config = dict(
    num_hidden_layers=9,
    hidden_size=192,
    num_attention_heads=6,
    num_key_value_heads=6,
    head_dim=32,
    intermediate_size=768,
    vocab_size=8192,
    hidden_act='tanh_gelu',
    norm='layernorm',
    norm_place='pre',
    norm_eps=1e-05,
    positions='learned',
    qk_norm=False,
    attn_scale=0.177,
    bias='all',
    tie_word_embeddings=True,
    parallel_block=False,
    init='normal',
    init_std_qkv=0.0361,
    init_std_o=0.00853,
    init_std_up=0.0361,
    init_std_down=0.00853,
    optimizer='adamw',
    learning_rate=0.00164,
    beta1=0.9,
    beta2=0.95,
    weight_decay=0.12,
    lr_head=0.00576,
    max_grad_norm=1.0,
    warmup_steps=217,
    schedule='wsd',
    decay_fraction=1.0,
    decay_shape='linear',
    final_lr_fraction=0.05,
    batch_tokens=32768,
    max_seq_len=1024,
    doc_mask=False,
    z_loss=1e-05,
    train_tokens=318200000,
    max_steps=9711,
    dataset='wikipedia_en',
)
Each number is 128 + 32 x the weight over its row's rms, rounded and kept within 0 to 255. Layers, rows and columns count from 0. Numbers have three digits each. The size before them is the row's rms in percent of the matrix's.

# layer 6 MLP down (transposed), 768x192, rms 0.0892, rows 149-182, columns 0-95
094:109153112130117151172150171103151079153168072117177108150159146139129088113187164109123128065184174104138133146159105123151178089151120171170035147120159069135129187151159126169077069139061138153121153202139111121134119109073115165128141159148051086123107091135122138119145098139129167136
100:103103122172144137101154135158097119117098093143128116170136067126152154146137145110149158142175151132104103137117138155184125175118107203080192093123154113101146159114118159051142076179143068051085066081109137176120141126095145112200121117154095125120111143073129119173101098138159109121
111:127102161148102084115111202149168136118102114074138143098154102149163100158063111093144157154064081128171129154140104147113118126089113080168116140127138107123122146117085115062163106091106131158058175172165035167089098116119120187156101189114125092194131077145159083164132162164109119135
090:108180139124100121180215176142134149089159165067162101109103117039171014101102084138151106080131135142132135152112131126108088107127124150102187133119137085124170142109161081115161186143152196099131144139143109086168110165120121129131098135109084147148122116120124102114127155098057119178
095:148117156139128114165084121117122152104054181141132060184064132137149129155104166092083078058131066105131148113094120102138083137172092170114123104149141113091064076162182108082116166126106094082112091135117169173171157152090163150148097109088147149143127125173192112090103135091143155104
101:196099148102138105160179179169133170120139105133088085097133142173175038124123081110062069112153127132139138183097201085186183073151106164119136119161097116112096182091083171176163149124173110161135141135139130158139122119110119179130169100135131131134113115134164040103165097142100107158
095:092154107140155159062063145111156100118111086216080135115193154177080103064183134123079116098075143163164152114142154158105136116092104117091084160160109135144083114115157080135096126102115141099107170118132146167108114152053124133140136219156133109158140084155098144105166139092143118067
094:113116182116104137201150117102196130144168086114104181126112125172119010154098171167070138078115115166189143146127141086094157117146161122126054073125128107114056132159145099104093119091153099146106121129155216121157132115111155118153161121118166174164142107073154102144087106164190118120
077:155119174130165146139102142192112144134106134162119151147167063126135140069135133082109138111112089111109151098058199117141184117129142166082123060134048174124137141160133070152141105121156162152101103116120063151085203113069135134159116089106101131136162179173112154137115090158172137103
089:122131127074182144141168150088077112109103141094069102131149179125137081120123145090106053086124133190121129152151130133159185137123147157169102093176095173112206063083113126193128125084100183105117061156143139131161112150171124131182099126136089136126193100106121186118133125167160132131
093:101106155126097162106120117066120088079126131171114070159186146132145125153186128088148121209149150071108126108162117165141083104132117130090178159139116165128203098133106125122088149157098137191137142108158148106132146145161127126156127138111133141083124176084126082123092038176155180122
110:054137137094120155152168129111099133124159114121079115137155158134182189126171098164146133172095126117110134124137162101148083154174202143128170092137112106137121181179159153068071101077128126091117158077096104091136162085125099183147140144147076066128169127114151158055095159120110164158
104:090147134128142069104091195165135109078120156150142109091120162121174139123078109117118127173074132155064140129104127085127128112089114237153139107132114102155103149113138131122128067133154137116171145116125131150139097113077160142136129107122092083114162170118158086094130162159161104119
083:168135096111075107131109141161162084180111156120152130194147147119115119113182132164108128155085124156140109155145151108138138126186195146201152110122150187128132137124121125072100107126115143119137116105146140165194136049133209128106156128140134177114158146096138138143076138079125139218
098:122142150164092053116161131130186105089171120100135120132171186154105124112091086103073161135115168102118137161130138089127097128088112126205073035111109143191101099131169144133127056107160154142174142087171071126130145120162208072098144100095076152145117144129129124083135159107166146104
091:184139110176208123081104137137128130156115134160104132099170111124133064102080116115130103156127126111147068142083111125114079210189178109115091105132137099160056181124134088122202139125189176117155130129130139105086112133132089140158125104117135145137123105084120132090172127157151156129
081:164106114183128105145156152103203116097111087100116131146154080143098117093151147097125144124114168162138126135115164206166153046147145114152149194126130142182068102166163149166137123079141120123104132162118137106120075154158119172125071134122120125135057077104085091105148159153088138068
096:108138092191172154142187127120116125171176112153122218156082093115120109073180109103137109103136132144105054160103111140170176153158089168059162142141101132124192140137043112128143155167147115161193117110097148102139148096115121153119129156130095130103162118121093148166163156131124121140
093:129129156037143138144120123174159160124088151154144088104152115107176153109157127146160145172177106115172073076118071113180080097156139098104043179139073076126056163084116166135129151132039156105096161135145149053169099110138074146112101129155173074106147161117172074129080172141162130173
093:100119121157150094117119126109137171066138110135103133132183174138143000127199072120143122146130131130105125178137144136117165151125168135188110109111072138155093124125092061140153114091120081125148137155121169090149130123116115193104146128199152142174159113154135062124121118180158099077
108:140120107107138108121179094094169108146197158136080124110149031079120144114133174131159128120081133108144163092177124130120134093142102099140114128115096164154083138120130146164122138137061128133098128170073119050113124072082139115162145118146123157180081138095106186161093215128183157098
137:129110124148139124115147106075128076145169152117109131141170141157187094157157104164163126161144121176145140141127092153096163155118124169110136109115118107103158087097172146087065129100115083117130165066098138080088083150141110205131113094128158147172091172102126185145185174119140133124
093:142130116078097160128094126140149127124122199169150175107146088212066075092141106201166162128117142215141152136159085102107180167169147172130177076167126077160083168116141119145067118152151100081147095087176094114098080097157092085134146147186118153066185065111173107112100133122116142198
088:128142122141182128143174161138124147051112091136104107136165077205134163128131071087086109144149143144103110120085127162098154186112131206087185143158129116087144098128119168183195127133114192165102119132131126162186104153110168140124092170185104106134123110127127164104128135103104121121
098:172164177136098108114111135122181128130180185094081099144119175140122067111164125127070162100111068170130152054083109131101128179142178161177109113110109135100085078134101086147123131135127106132149081092077114154109129117152120118061076163127081155063148080162146109094138163133158159171
101:133129190072201098169123134097135124178135094099113117130116130150166113096119118093099162121133155179107077144143071152137142121120127097093044169126137104087125158108154114159164151159091154114121174058173136179153129138188105123134188108199154112139103153089205163091206072101126119093
157:101098109136123151186107176157108129103083096109084109143075090101118255169132110166141082105198097123198142163131155117136146164122149169087119067099134105153092148129108075119170138132159140093170119074124091137126159127164089118181140145149156181126114164106134157161217168105152140096
119:162112192207143110135119086089163102077141143108148121167072092100081212100114134130117175153113129097104115090128174118144132126122157117141121142111104143098155077105088128117117144159132134125086124163168113109132107172129163143156126112155158077139159154147075055169165142165094150106
097:166121118143148153113131144094157099065163145154069170130094067149171085083173185105128149124150159081097126145084121157114050091139148114169158135164117162132120094166133110075097120162103137141100097113049129146118141151123114137067098081159130082098174110153099102072159155170076152097
102:130175143148110137132104161150140071196110146074113113110095116114172070201150148132119112108171095181085106067133066130166150144093202094124094132115120121172168147134172086134148150198170084110094152094137096158083133140122100154133115137133099166094072171075129142135103116103180130111
101:112148154132165183132116131127176161142082131064171123132113105114112204128087094093115158138171086132150168168089137131107123088126133125168159118165080187148130126129070125131099097143117165140112129089053114097071090187055144130115111120131123124110142179131209127135153186146142135099
099:094142112104165099132122138139050144137104043137153174093106145138192143185149133123113076105065151195134154137127169141140085137148107137190160114072146145153138072126062128145141113142149107166108192090087167159151087154130138138090112099123168133175192102156118111128100148177139062107
092:158115062085138074132130139125081167130110125115083138141116143141181113130090099144145115124156148162172084092203161120138108126135119105097059129102125122138127134090199124197141150164158188212128184115161111127126154129122163167101121114126182116143129079081116144120130136165113163120
103:181121116150128169122166155123089154126103117136138089087153127180100095146041130147128121130132149110168182134131102113193153153117092104160132147093147145117123125168102072106149137068142109163077153072092103130132199154195117061142082135112130097150174090129188122055161098110146119146
# layer 6 MLP up, 768x192, rms 0.0893, rows 150-183, columns 0-95
100:123129110116069139225106085089119100065205118151056120135130140109079152121109073120160096112143132103149115093140123164097211141091117100148238124113132143173100186115108170174106175143169131144125085097148107114182142140168121104115089114150128110124129180103128105094063098153116123143
105:114138114100139173104121091123120086092142066175116126151103119080066130148130064137162111144157120139122085150095094210121129105132094102190139094103202129189127133066064106106160125161158181095158191147110110106191151149156097143110123164140105136100090152149164166169173156132102148151
094:184152157168071145128119088151077100098176118082075143171095173135108126185133134119098131101130130125075119156135121101152173150168153115144145109098131126181129120094079168171137099215097106143162112114074128145186092121161088155067162128099132143124182150132088090107138141076143107090
096:113093128080161093172139141118124066113115146124072137164117133139118126157144132136129175136160150068102092078147125096144134163100070122169129139059108142138102135104115114088136066124102166165102131078116092120195158128130093102184105123128124112054150149152053132108179104140147215158
106:133124072132138073112154130109101143109099142132106134193126150141114133131134150141142112095156059132099173116046123129157091090157163107171115104139150213111093070097169117135162103192140114087101084121151102133104120120138099149113131099100215097133142106101135105152221141169109171144
102:154095100109160103169124097114125114158180177091098134140133118133092156143127157174109096087144083135106088145074102123104166130133142106131155160124112140116124157080067089135129108161132137129134088102134090153212071131141148138136074096096128195131149108140128170120126136146122075144
094:120095131117102093128064082169098102158104192123104154111107112102089133148117098155132113130125135106148100139142119144109143182151128126103097190095123127150110148127090160099111092165140078128130193087143175138087135124176118142119164127063148039089115150135146052193121112162140135138
082:103155127121103130132103141135111115094078125182135118124090130099114141183099147181176116142153142083127080147154129157118069117118125144134159144133128122130152140138138153093072168158146108110164185102163135043127211105140146139154164163145103094109068166094161098134096077163114194218
091:138099091141098120114076143108096175146135077225166121118131107134114151202109078168146139137096179114180118162153117147125091143148081121093103158109148128174136158135144163128123122124159059178149141124127152078065158133121120093145145131140105127128099177179174104115141076135085161123
091:165143103113143119197158119202111126114091159124071159147070139158113126102099175110100161027076096175081174147095118068147192114124127116131107069142120156091074120076152114138197148112118171130148059126118050167154059154067079162109103137148145149139169118182140155130154133092131129134
110:096139151116152122109113123170129170065123167134129181144071117166123139078160190106132150058111136144138211129092121147103146131143103095160110069083121101136116127117149158104185153122132155196091190176104024111142133134139160100083076172112178136174171127166126109141099123123069103127
108:102122105109120130132145135100119187115140083088098167171092121117146161128176118137177147166128122114129196136087088153140104158155146184115143101118072129121131129178168175104112153128145170154123148172097050107159183114121109077106107130130131153166168150119081062153112096125090094134
088:097078117080131155182073114134136162146155107135113207089173120057142132109108182119122155120100143142177144145115153170177153105128086131076152084111081189140169118121098079086118142173091097104101101179177131091108126184137171166106114191116099194102114162089139096152097129159210133083
099:186102134139149101176117149138120157124075111202138170100130064099105171148121167137173114116119083186125105121122128172169159108136113177077140140168150161132117126160104169055126105132180121149086175173103111109140161131106083122150109162124075126113106161149110120146149146128106110126
101:123108123146121162106101112162155155081155082140041162152088121104092155153068186122162128131113160166133138110100105116096132094131134098138135102191059155083125135138147082121152144164135146187107110088095121109137075132146111164119149191080147129140089146101131067116105151179118212073
083:118160095094109125079089102151086106138150181170074130125153154136113095170085088135098136135128109118147110120173112105155123183111166133086158124107107133124195156088103183144118104166085095101195166072152143155156133108074150141152145126136129113101146155135118154164119102116162126188
094:155100119113103110148105143137110121094144145069173148171114130104145156155087156146119123114179140126173110127146166092104166126090137125153118091170164116135157155121077143125097098102124126081179125086136150070132103073124124198095045119120115167082058071161136109126114145103175163142
092:137140127132127171106126069064127107149133118179105127165112131123102136151189066151145089122112071101111164130061132093086135152211160162108141115166141149191177111105096105098124129112149094164123141137101092121095120097147184158150135123135065124148099090138073131110156104119116114146
102:163100122081069116132086121162163171160099118121087176116080115141143132152143102146087134082078076128061122157132086144120162156123122198128075145140118151117143105115086133105188115160145146087157145179126106131148050162124140097185169125105175151093149124195169128114187135123148123159
108:208128123100106154125139109125121182069131174121117142216071088152132152148166127143156103060147108101139143086141162090145091208154123112136138128110083164135115118169074125125165112109192110117164110094162136132146100195142120137102102086064148137109122140108132151133121137091117079058
114:198076098092136063125110036119142091144093181105091146138152158123106143124213163152102065124159104125172139159076123090161125165165172174150144137154176110146149143070123097103105109096122142133069135119146143089139072121165080184157090142099099160119048114117095096138127113159138095095
094:185075122053101118206134136135116104088106174132097138130110160109177143129134093121115102075114109154122145090154140132220090084084099060114141148125127144149156102121164076132133081112099172101134154135109115114122151107121157174084103122123092151158074130144145146175165097108045107109
090:143129110158128161136081104127158077135146084126182123156125150119096143155137143188109123088125118088152118110106153171148141112187145079119123113161121128243173139169119132134124101158116094118130143117128123137118204128111100080083174119067110095102087121141149131140144080118081106128
099:142137108131142162128139075067141091111099126121210115121046118122130155120138176168097132113139147098166142127127159116134122128138112176118140106135127162080163170133077124106195099104102127100091156108136128126130133130083095185128143074114071096163130157151084165174155153120147120174
098:159116127113105161109119160176114129138130160168092151129137118120126150092181211189158156130135081136101112115189157189112062141106088131121185088126176128059121164108115124137113165128126136129101115095112147079070112166135119096109157107141123144129113155129206145159167065114073129162
120:133105120099139142158109124195094125102167128161154200122061110130065153199149072145136094154065126065169150184094069128129177162066144169105140115136122124161095134067153167105119115147138102109072172080083113130199161101148092141199133117132158105105130126135166102133091143192112091129
105:140091086107067152113086129142096059118177134151154131102189096087098162195126088179126087125170146111180110160098095111133093122163127159135109127115108044120136101098148116144131072125118158056117157152145129111146105171097157122085153183133152101115146143109164118148182116106164097169
098:096117157125132111139084068124130146116125171139161148122077157106103124208070097103133109127081117132132149109152119152132150135109144176143086181057153145202156149122126143151101148107159133138146126146180155122233141115074142086157097078111096105109157119146154147211137128131078113122
104:186045069037116119104121070144046120115111120102162132141122095144076169115133111131132130107135170123175175162140145125132113120163111148157142081159124122102084106097121136087089107111121148137183142064152111100158198116114109135133146092116166158137141125169070105129169140146130141122
106:123106139088139156130142060125145118112095132103083109198103106144147165127135172234138132150133103088044152126140126126170140128139102189137174075145118132128146155120120121118074155120089230059168162152106111128131118172123077181118157127119107102131117191088115123169124096138160123162
097:179138075086131108150105073131101182138163088149141136126142066079076130150075064095176095140088145135118157132084138127088207136146121180208180110116103176180116140141081123112158079140156160179097081136086124141118159136188114164155122167139137174139088078116186051104131127145147190159
102:141132083077148169159149124166108146122128095126079144117097125135121155111147162128130131111072129132099208126118117119184132085149147146128116114073124103145127124089166155078105144102112190081106096094125139118122172143078116152126088097146194144121115089176121047173090131163097063117
097:103111078102089065077108056143121126100156139098150173209135082144117143142139139088169131132164141030141095160181168159205109142151138110111134112143145145163094155127089093155118161139096135161104101055118103195156101163171091153142113181107167147129114133138168099074210070208121168122
099:109104106136129135145097101112108110126138121128141148134118139145079150118131186126116093123114132127133103137134113203180101135098159148157113133157132191154165128095100137061090107099166085084216119109133165098096093166069134174125121107114090167115110096164170165113194120207108101128